Each number is 500 + 40 x the weight over its row's rms, rounded and kept within 0 to 999. Layers, rows and columns count from 0. Numbers have three digits each. The size before them is the row's rms in percent of the matrix's.

# k: layer 6 attention key, 128x96, rms 0.173, rows 113-127, columns 0-95
# q: layer 6 attention query, 128x96, rms 0.163, rows 114-127, columns 0-95
# v: layer 6 attention value, 128x96, rms 0.185, rows 64-81, columns 0-95
# o: layer 6 attention output (transposed), 128x96, rms 0.159, rows 64-80, columns 0-95
k113 101:526444479442480507557478485526566511572534483472487495533486450439541509475506518476491506454510405481453522550507466474483515514523504514538488497521498514479425499534438481509409536485483435491550461539492477591488569557521547551557526478453630436474591485479497478498482532508546513508
q114 096:485585446496474433483624518486509529590553447556477550478550507519529534509441539505480450492524431538506550489433484515439514513581486530549452485491435501541520548487533465498508488438491509524546500539490506507480534549532550516508492533526446488503519593440463512466559518518527489561
k114 105:478419465545531435519463435468542604585421506484500479537482478565443564460462501503538550470526511567494487511497528516437402505532443458479527504450480453516441426478532523442517502511502500524596518503515483510472475539541504459464496536522522552485545505506519538506465529456465547494
q115 093:507563547507486439533476472529513504515479483521544479531440500461547434545573461517493553561549457531503516542508524485467605456506517551568496392502522545491532461504588420513555508521500450538543531464550517499537532473472490498484467448517571506444539536449534494507545448556507464519
k115 097:462436542420452613480508557454464525467513479525511488547546432387480492495522516456491491537522534536516456536499495477543433492522484492530483536567555528473524475492549538530462553449502576496571543524576482534463430452492524558514519525497515449521509467484491475565481481500523541553
q116 089:521481404518549460486536506458516511507569566540460581461489528508500517563538588480550472494498506537489566512530493486546477541436503467497470461491464494534473560460481529527519531541487479585580527422494466537554461498523467517531444502458485560508435494462548483470554564513474574545
k116 100:455489401505476539537492509545526550465517550551498486495548471575420508495503439503425474445535445480506504449543516499485541534527505450501494533441530536507502444574569481437501553466498492488529535505506504478537502521533538455436519541590566521471421595553505512496491531544538518462
q117 103:488419482540531439531564486499503516509579524468494510525557500522473553503482522502413449513433552491493476473536467464502520542471537501504429541537448549511502555474541431470489596523503497544500524476504517493515539529548472464509536510521492584515432509537517449404474388530517535444
k117 095:442483536546471503447523506484573452549511520478498522554420517450521522509573491548451469429518466503490459525488585474480527419461492470560517455446595497513490480552482498472506521445508466466546489483462553419471485438471493452490421458550517542499479468496519481524469519505557404518
q118 094:530486564484530561554524571516578490501446486525419412503549484500500504441440415439512497479425516441506471465496548471418587469502498522473509507518482510524502485514481505486537464526502540508514478424595449575497516509519536508493489502427514488474446548547527523482567491451487455516
k118 098:477500506543513487504448568561528563450534434466521587488520532432529475520470542529475580493489494426481473543531584501529550540408470486516450478508540477512511489500472540447494542449549463548499517499441486539517434476527485510589483485504429465445503549417483524444454539477491504496
q119 095:501519559519525497543474505469522465421508469479508484445475494434520475454557505455567517445499528506490516529578477461489577517525557540515494464532531520503473533552483471487484516570495579462585538514447449489546516514491570597450545475436565523452562501443517448529494509474453435476
k119 100:467489531483454501460448517512474508535483501544479595502555518470450480521453542498457478584472564424534496566465508445491566524442475526519508547479532571448517488486475482453527476523493488448428513578540481581520475406512520538513492479509503523534436514525446539595558486461478535502
q120 095:524455481470453532557537531494452524512487507499520511478517456494483491563487511537513531519520512606477617492565491468495470518477452417541469506404431473504538548490476534515512504505495538477515442508400495489535477502618518437486477482502481536537589490548571473484471468534487472475
k120 094:548518483527500464542520547480484437517495512514488478541502490571432528530485542494438510469569525550504503500507484453522484474480523518485469516475478392475561441504577548466470479467484405526498459433545512423511552421457463453479519420560550466475519572475505534509522588480495527478
q121 099:501545496481442494589587456504537556543495553522514423535531526524523470503470517479447574532536480443614543516533514494506477483486582517520549494494488467482419477481484479459451510486484523434482483480499472545412446536503490539571526494493472472523542509538429413519479463536544484482
k121 097:471468444470465483492496579511522494566513467466477484581431483520454518595545417540501534444457491479437559528499457440509471462463514446517480502540454538557504441533493471463544460516512479528531467475490445498441524517390475569441448520516499528524502540505538530483454439486556480514
q122 095:534514551519480510580449458501521524479540451445494545485549520497494511415499485474627460465500503441553483504477488519453527443510559451479483519548500520445513427502531518551542438593499480500543528550470500519472464510433508585467544479475498542500476445546424440478495514502500554539
k122 105:452477522502493446503417462500507492545474516534536396485534505513473434509453476547482497519422521485506486521518582471547494498534499478563488470565606540552427594432550500474487479513446475482467469587533493500490523553489454518452524541503543503542508460398521485511526488492517506516
q123 100:557512555500463504553529501407530511453481495547530498445482519482503521476520432472498510604462481483511571465521538561516463531487514463458416491495515501448439412540486549554529515490507512515526615432507530567484518456492499487528467526488512490527513536498473416469401478498472453476
k123 103:479538455565485500450545542471555534543552507481458505466511503475546499494527415600455512545519448460531514502485475424479545478462480529572479521585472530465483525535573527493520583494426439476501447453559503520437434493476534512508478483524495489503612519500490495436488455483519477485
q124 100:455513566492504458520515494545497490533482539486517590488507485483480547473481581475521519554527541478469453537505461598497513522472489532502519470422466487523487477519538402500505444525478524499522499511488473559487453487467558424508551589583443443494498521554449478441468478528457531392
k124 092:460522440567487525490534467455504547527534508516530502558469528549433498501507479522447504448455486604441465467559414411535507490558500549475498528547517477460474529524441523467530570492440513500516444571458539449435523524517511445539443516458460496575533498513516536530479501468487509561
q125 100:518424506493488510517451480437623528456439530498514467484581478482494456477505550475483420499452459489535438446545587430472540516490470503517492429551533556520515529459507518529481478498501493470502501494490496448493505442463506493515482540478608494538422443466518498534483574452525557517
k125 089:457522546507511568486505464545433480487500570472525550417490570490499464529431495489501534550516533535520514490521556522518517519407498563528444534435468542536516562491508549532525512479556517467501503571466465484536455510436482506535441468481537575431437538589468519453564510504481471531
q126 102:480520637474508525518435517549501450478447435526489559458552493382527501537465565522479550535507483474483511491538506487462599543473544504546516547544569462493456442552535537477484467479507505530467459448466491531447500507494519581473518482472495525489500497542494486549503464461468450437
k126 108:523508520461533542489508555421528503493452458453475474486564550475513437496487561525489488516457540411475505566455493498537509494459511555533520516520523465495490427452503437458515574451505527554427492507477523512523412490445482520491504421461465459472500574519428587553542477527527506567
q127 106:491497512524507487395483459504527477514455533469520451453462438575550491483503469449566546461483483493501456518602577499492515475479505536496544546427527483510431485510484446527449447510475556527456531534563480520480516494424505552552502518541501614505485530483530459534470462528574550489
k127 108:541487494513499564513570478472486488474582511504450507475501461516495461396438469522522518581428491489534482451483526506513535493490554475458432505570489558454495506507403404435496507555552523480511512529484464500563438447535504495514489551464564435491497423512511529536493464467498446525
v64 084:489446401554549554498486514526594488546541499518569551482392517523505513526485495522493552510504471535509538496467508503461495507500506518538511477460463442506456511468477503520464459548457469476490543438477581398524510476447390481503519451527507473533512524447404483503558536478504451500
o64 084:517549550524477536474453462441473457572467547442491491506445515495467411560543486505477547471567565427539507520461569530429492499524483529539484471545575516506504487500515587528430509442473460485454543422508543474518477518506426511490469525513522450499483539503462519508489420427459487490
v65 109:492442546469527479490493454555410467511517491530450405552498448485436508459486467492507452523629444501472571507461504501506534464507446484469529536505510517473551498505477553504501505559530487480434544488528501477604469484525507501504464496577449488419473589561462471476531515493516529480
o65 113:502518478469499542507371481557526469455463414497523453502465545448466514465440495448520497478493476460457480442582521509439491486472454512511505556540507516449504435500396516476545481546547534479458477496505543525522506484542490487474486526570489546486511553408464557478526505557490430446
v66 091:529502426465470494514520429528515559512493508438491442524403473562523505493544483479445526475465379558490491431577483570431530514550510515540529537524535563485515470511506458509482482508433514540477534509466454510501474475434453475510423446540552481476480518525473457459461547465476533467
o66 089:541508475507517456547484532505503442510516491495466433506516516556528467527537410460571528560454467479491464457530472487401489530537436520528484490571459509509452482519570533524468534458473494432439439527450508505481502419559468467524478579449476515505450472460428481439517423537509515532
v67 116:568495495522575467543472522510424507537545494470516460514510474518442443566562492449428488514379483511543487449543508453557515508484523474523465513494485614504539508486581514514540553536540546508566441483548471465540500479540521490525495547506484482523481532446497500413548522481464446506
o67 107:501554467488473459511518519498520502472528528590548502436564594570476518539516470482418515568432541525489507485520508429461554467439523467529493505522474470472456536490465554529490553411533525500601490413465535482493505479488498544461544461526463557545511519566508507508499458538469473456
v68 102:489509535548527437583499514453474541519562512427520577504501509464425535489371550505476546477509472587565490532491506426521525520479501540430463502473448509508476571574483509480515471529543545476472480485481506494471507481460504502522584547446506550460518531495434515479495512428459468504
o68 100:510461528506454479470485551483515573488569461510541544525475466480449508525488452453478510476545505580497504591504460476470554501452523495493514472563546511456509499530502546429559563550485488496556544469475531541546460467433545552525519525487584493497537452538417457515579472406527489476
v69 104:542514522482561478505485485399509471529483497481479472572538551523522444513442569528540552478491477527495524480504519498479465559517546461489492509526533502492524490501530537549476377512494548487451515494495462478532518481516636506454506462493438529474595568488446529412546536483553517465
o69 101:515507497533468524421544473472612504503481462487508498525521520392602497484490519517442470482469534484484444531488421472422528500506458494463530481532534519559467475485500497487508461526579493534568443522469487481490568507456454570495561485483478507477596522538506479493565467558460513444
v70 119:453545534500466520541488525490541559433518523508500561570461503509528491570579530506485512472438506562517524442483476513425512567499509441546503474514463497571577558451537504523493442507521563446488487453506534568511464451493392499524510503392539482491543490470505484509484472430495464503
o70 114:511508490501534495526451507566503528447496509487513463504409458519515491588499519522559526506505542480496566478424473435453458500588527418479500517551492461486461505467574522525493502519470536564521544491519503482541514460493458486544505493453389467462534458513442388521466448487516531428
v71 102:503557490539517474439505457578480456567530468550463475519399499473550495515514524499484532544388511479540513488536463484524549546515509521546499445499409576508499581461569482481513512491494547475568507478483562525467554476526589523517560531428543507503509517514483580500487463476507504494
o71 096:456476566529469476538477470501533466554474454541550494501474451555407521503560524537469490517446536467499560489497514447465555469494526478480581477521433571522447466422540495520484587481449513559568524498503470480563525492499565545496518497518536510531498475551491446541495540535397543527
v72 099:560534515478518514530536468456547435519496484520411425485495402437532472461510477541500459468458484488454518509523591521493474468536492555503515575470588473526520549512450465488432528560520437524510443471460471487424536515532447490484428504474495528461499489565481508446500511569515512554
o72 096:477529569504522574527524513473501456536483454517443525499488540431530501455521447531547447496531512540511443441438522507502462531518500494455484502488525574423556571507451540594525509538518482438496428511440520466481483550476477513467464507491418521496484447497442466483613532524487458554
v73 088:530507525457519479494533425466469486452545509472510476478538531470491463616511499502503476631462501514478481537529520429520432461529495423511513496505500513487485511424477509479525543441497503587435440452549460522547477425471543433464514467564509493525532546468443503452542476451477489513
o73 091:600533523480470469464536504486528539548553504527534487443557418483475500519528535495453516528499483477491510456514531459468474517462514463450554466467498505452517473450462499487435462465417436594500475493561485489435491575456432475467518470583488590556512539489539508445474476548528458511
v74 109:486520470508471510505571524452513484462495496456475532496479535487425593483580546469549545487531489473429558483527526425515528447485520535506564513439505521507542431481515607507525502580511483516446521473542490481545497453508519444553450508469534467431458519497476476455547562528427473441
o74 107:551552496477442501523606447543590495503487507490503477461439585504503517499477509349573552494504559505494489440523552463542494509496519519493429499505518469456570508541492489472542534569430474474481518473489528473489506404444462531426471529485489460533525515524495495498483519496507478501
v75 108:463483472515543599475471515528457483448516543494510560535616551511524482492484510475439466524524443437569498460565502516564450490418509481496491462495549437424485474525539477507497562493484480528527523515487539484520539482471557521509483523491505460506520444527542524497474534444369475437
o75 108:490494530455540534443536553535487554424435492547509493455537551498528471459475517430440515488459530424538469507555422486494486551492545493476460459460546437531425540543523512498500480480479510481402544438523455627465492546442519442442528503531529475501486509523507511524483540504506486519
v76 101:503561572486502462456492527472519481565492549517505546570534567534525441582517456488487499538436473521495580557507561452538593478500476518530565501469514518483478478540525473494482438491462515502520525473473416529502483450508530462505488553596516508479540538520551432586473557504554481499
o76 106:476548491441542461497510478490600475551487549447406497502544510486544505537552504510500459507399497389509537542460506482551532548458447450560481553487457547481507550556460490439539489511463511549494492496496461565513544496501547470542517550499488510547421535530540462489514430459511489484
v77 088:439448476499450525545561473515527462484463582512473509459458486574553518531485469495524516474544415476471487544454457439595490545509468510437536538463524464479445492496452537470522551516510523499486524511544478456535449423484506483527463475507459530587513548496587449456429470526473444467
o77 087:551546525503537506460576548497433501524528462531491436526460489550520493422513503395504574443482496464527575519476543471555480550482498547501515553450430494567502502522389491521519486562456463496477508506531483520575434481528508494527476513541469485560490527474536457512498430485547444479
v78 095:540490460471414565483541519451479473479534433473463479422546517506496519466514490566481493530566444467474452456480505495435465517524433498473472459525510489454500481505572564392520514422483547520496479535526498462490441594488509524528425550568452534470516535506517506546540516505437501481
o78 098:522518445546480492503569490477497494465521480544502483437525499500554485399481550546473509443444500506491449512546591594455485523487474439480505470505504527508523565477568479501462507497499508495473556513546593497543499496468511415438448520557486461506565527487516580504497511504573556580
v79 102:521516509398448447457475476546489537416539516470444502556474532528499395506552511478508508521451536476500530534572506511515568460530502522516472480469503467513518544437436479450546515514461519487573501463504511551398513438540517501529555455480482476519489468509613486453482515471472541544
o79 099:484511423515416487538565517512518453488460531518490533556510558511481457530497547454530475549446489471548560399445490509545504490513490452432514522611506540470454514470496493548554510498424531484514510485505405496499482535535504475518524511442515528484474487485553423386486526511494481547
v80 111:540462506501437499468538515481459442507522472512501488461482464528514485495468578493517455470459514529537450527499493576551484490474511459458445453488455481503553551467518438426447572457499541522506416499441570564497475438580421525534440488463508439496515483502480584485510453443526545542
o80 102:545517497482539399483508547380420479506498498511557510473513511475450505585485574517508476515514534543503542467531501499491473493468500457518551477436509495525519493464571526461513548534451489525503472564436483459513508542519472510490438541514436587514502557455471463535475594539540537567
v81 117:512485478501477510510501507477534601534518433483444453516576483497464472435460431564442476467484543483537541493464508567527541551552509526556436429578439534509459533483495522501462501458515454518475536517431533480524462494560502561515600477524509484559522473483572521468497498507463561543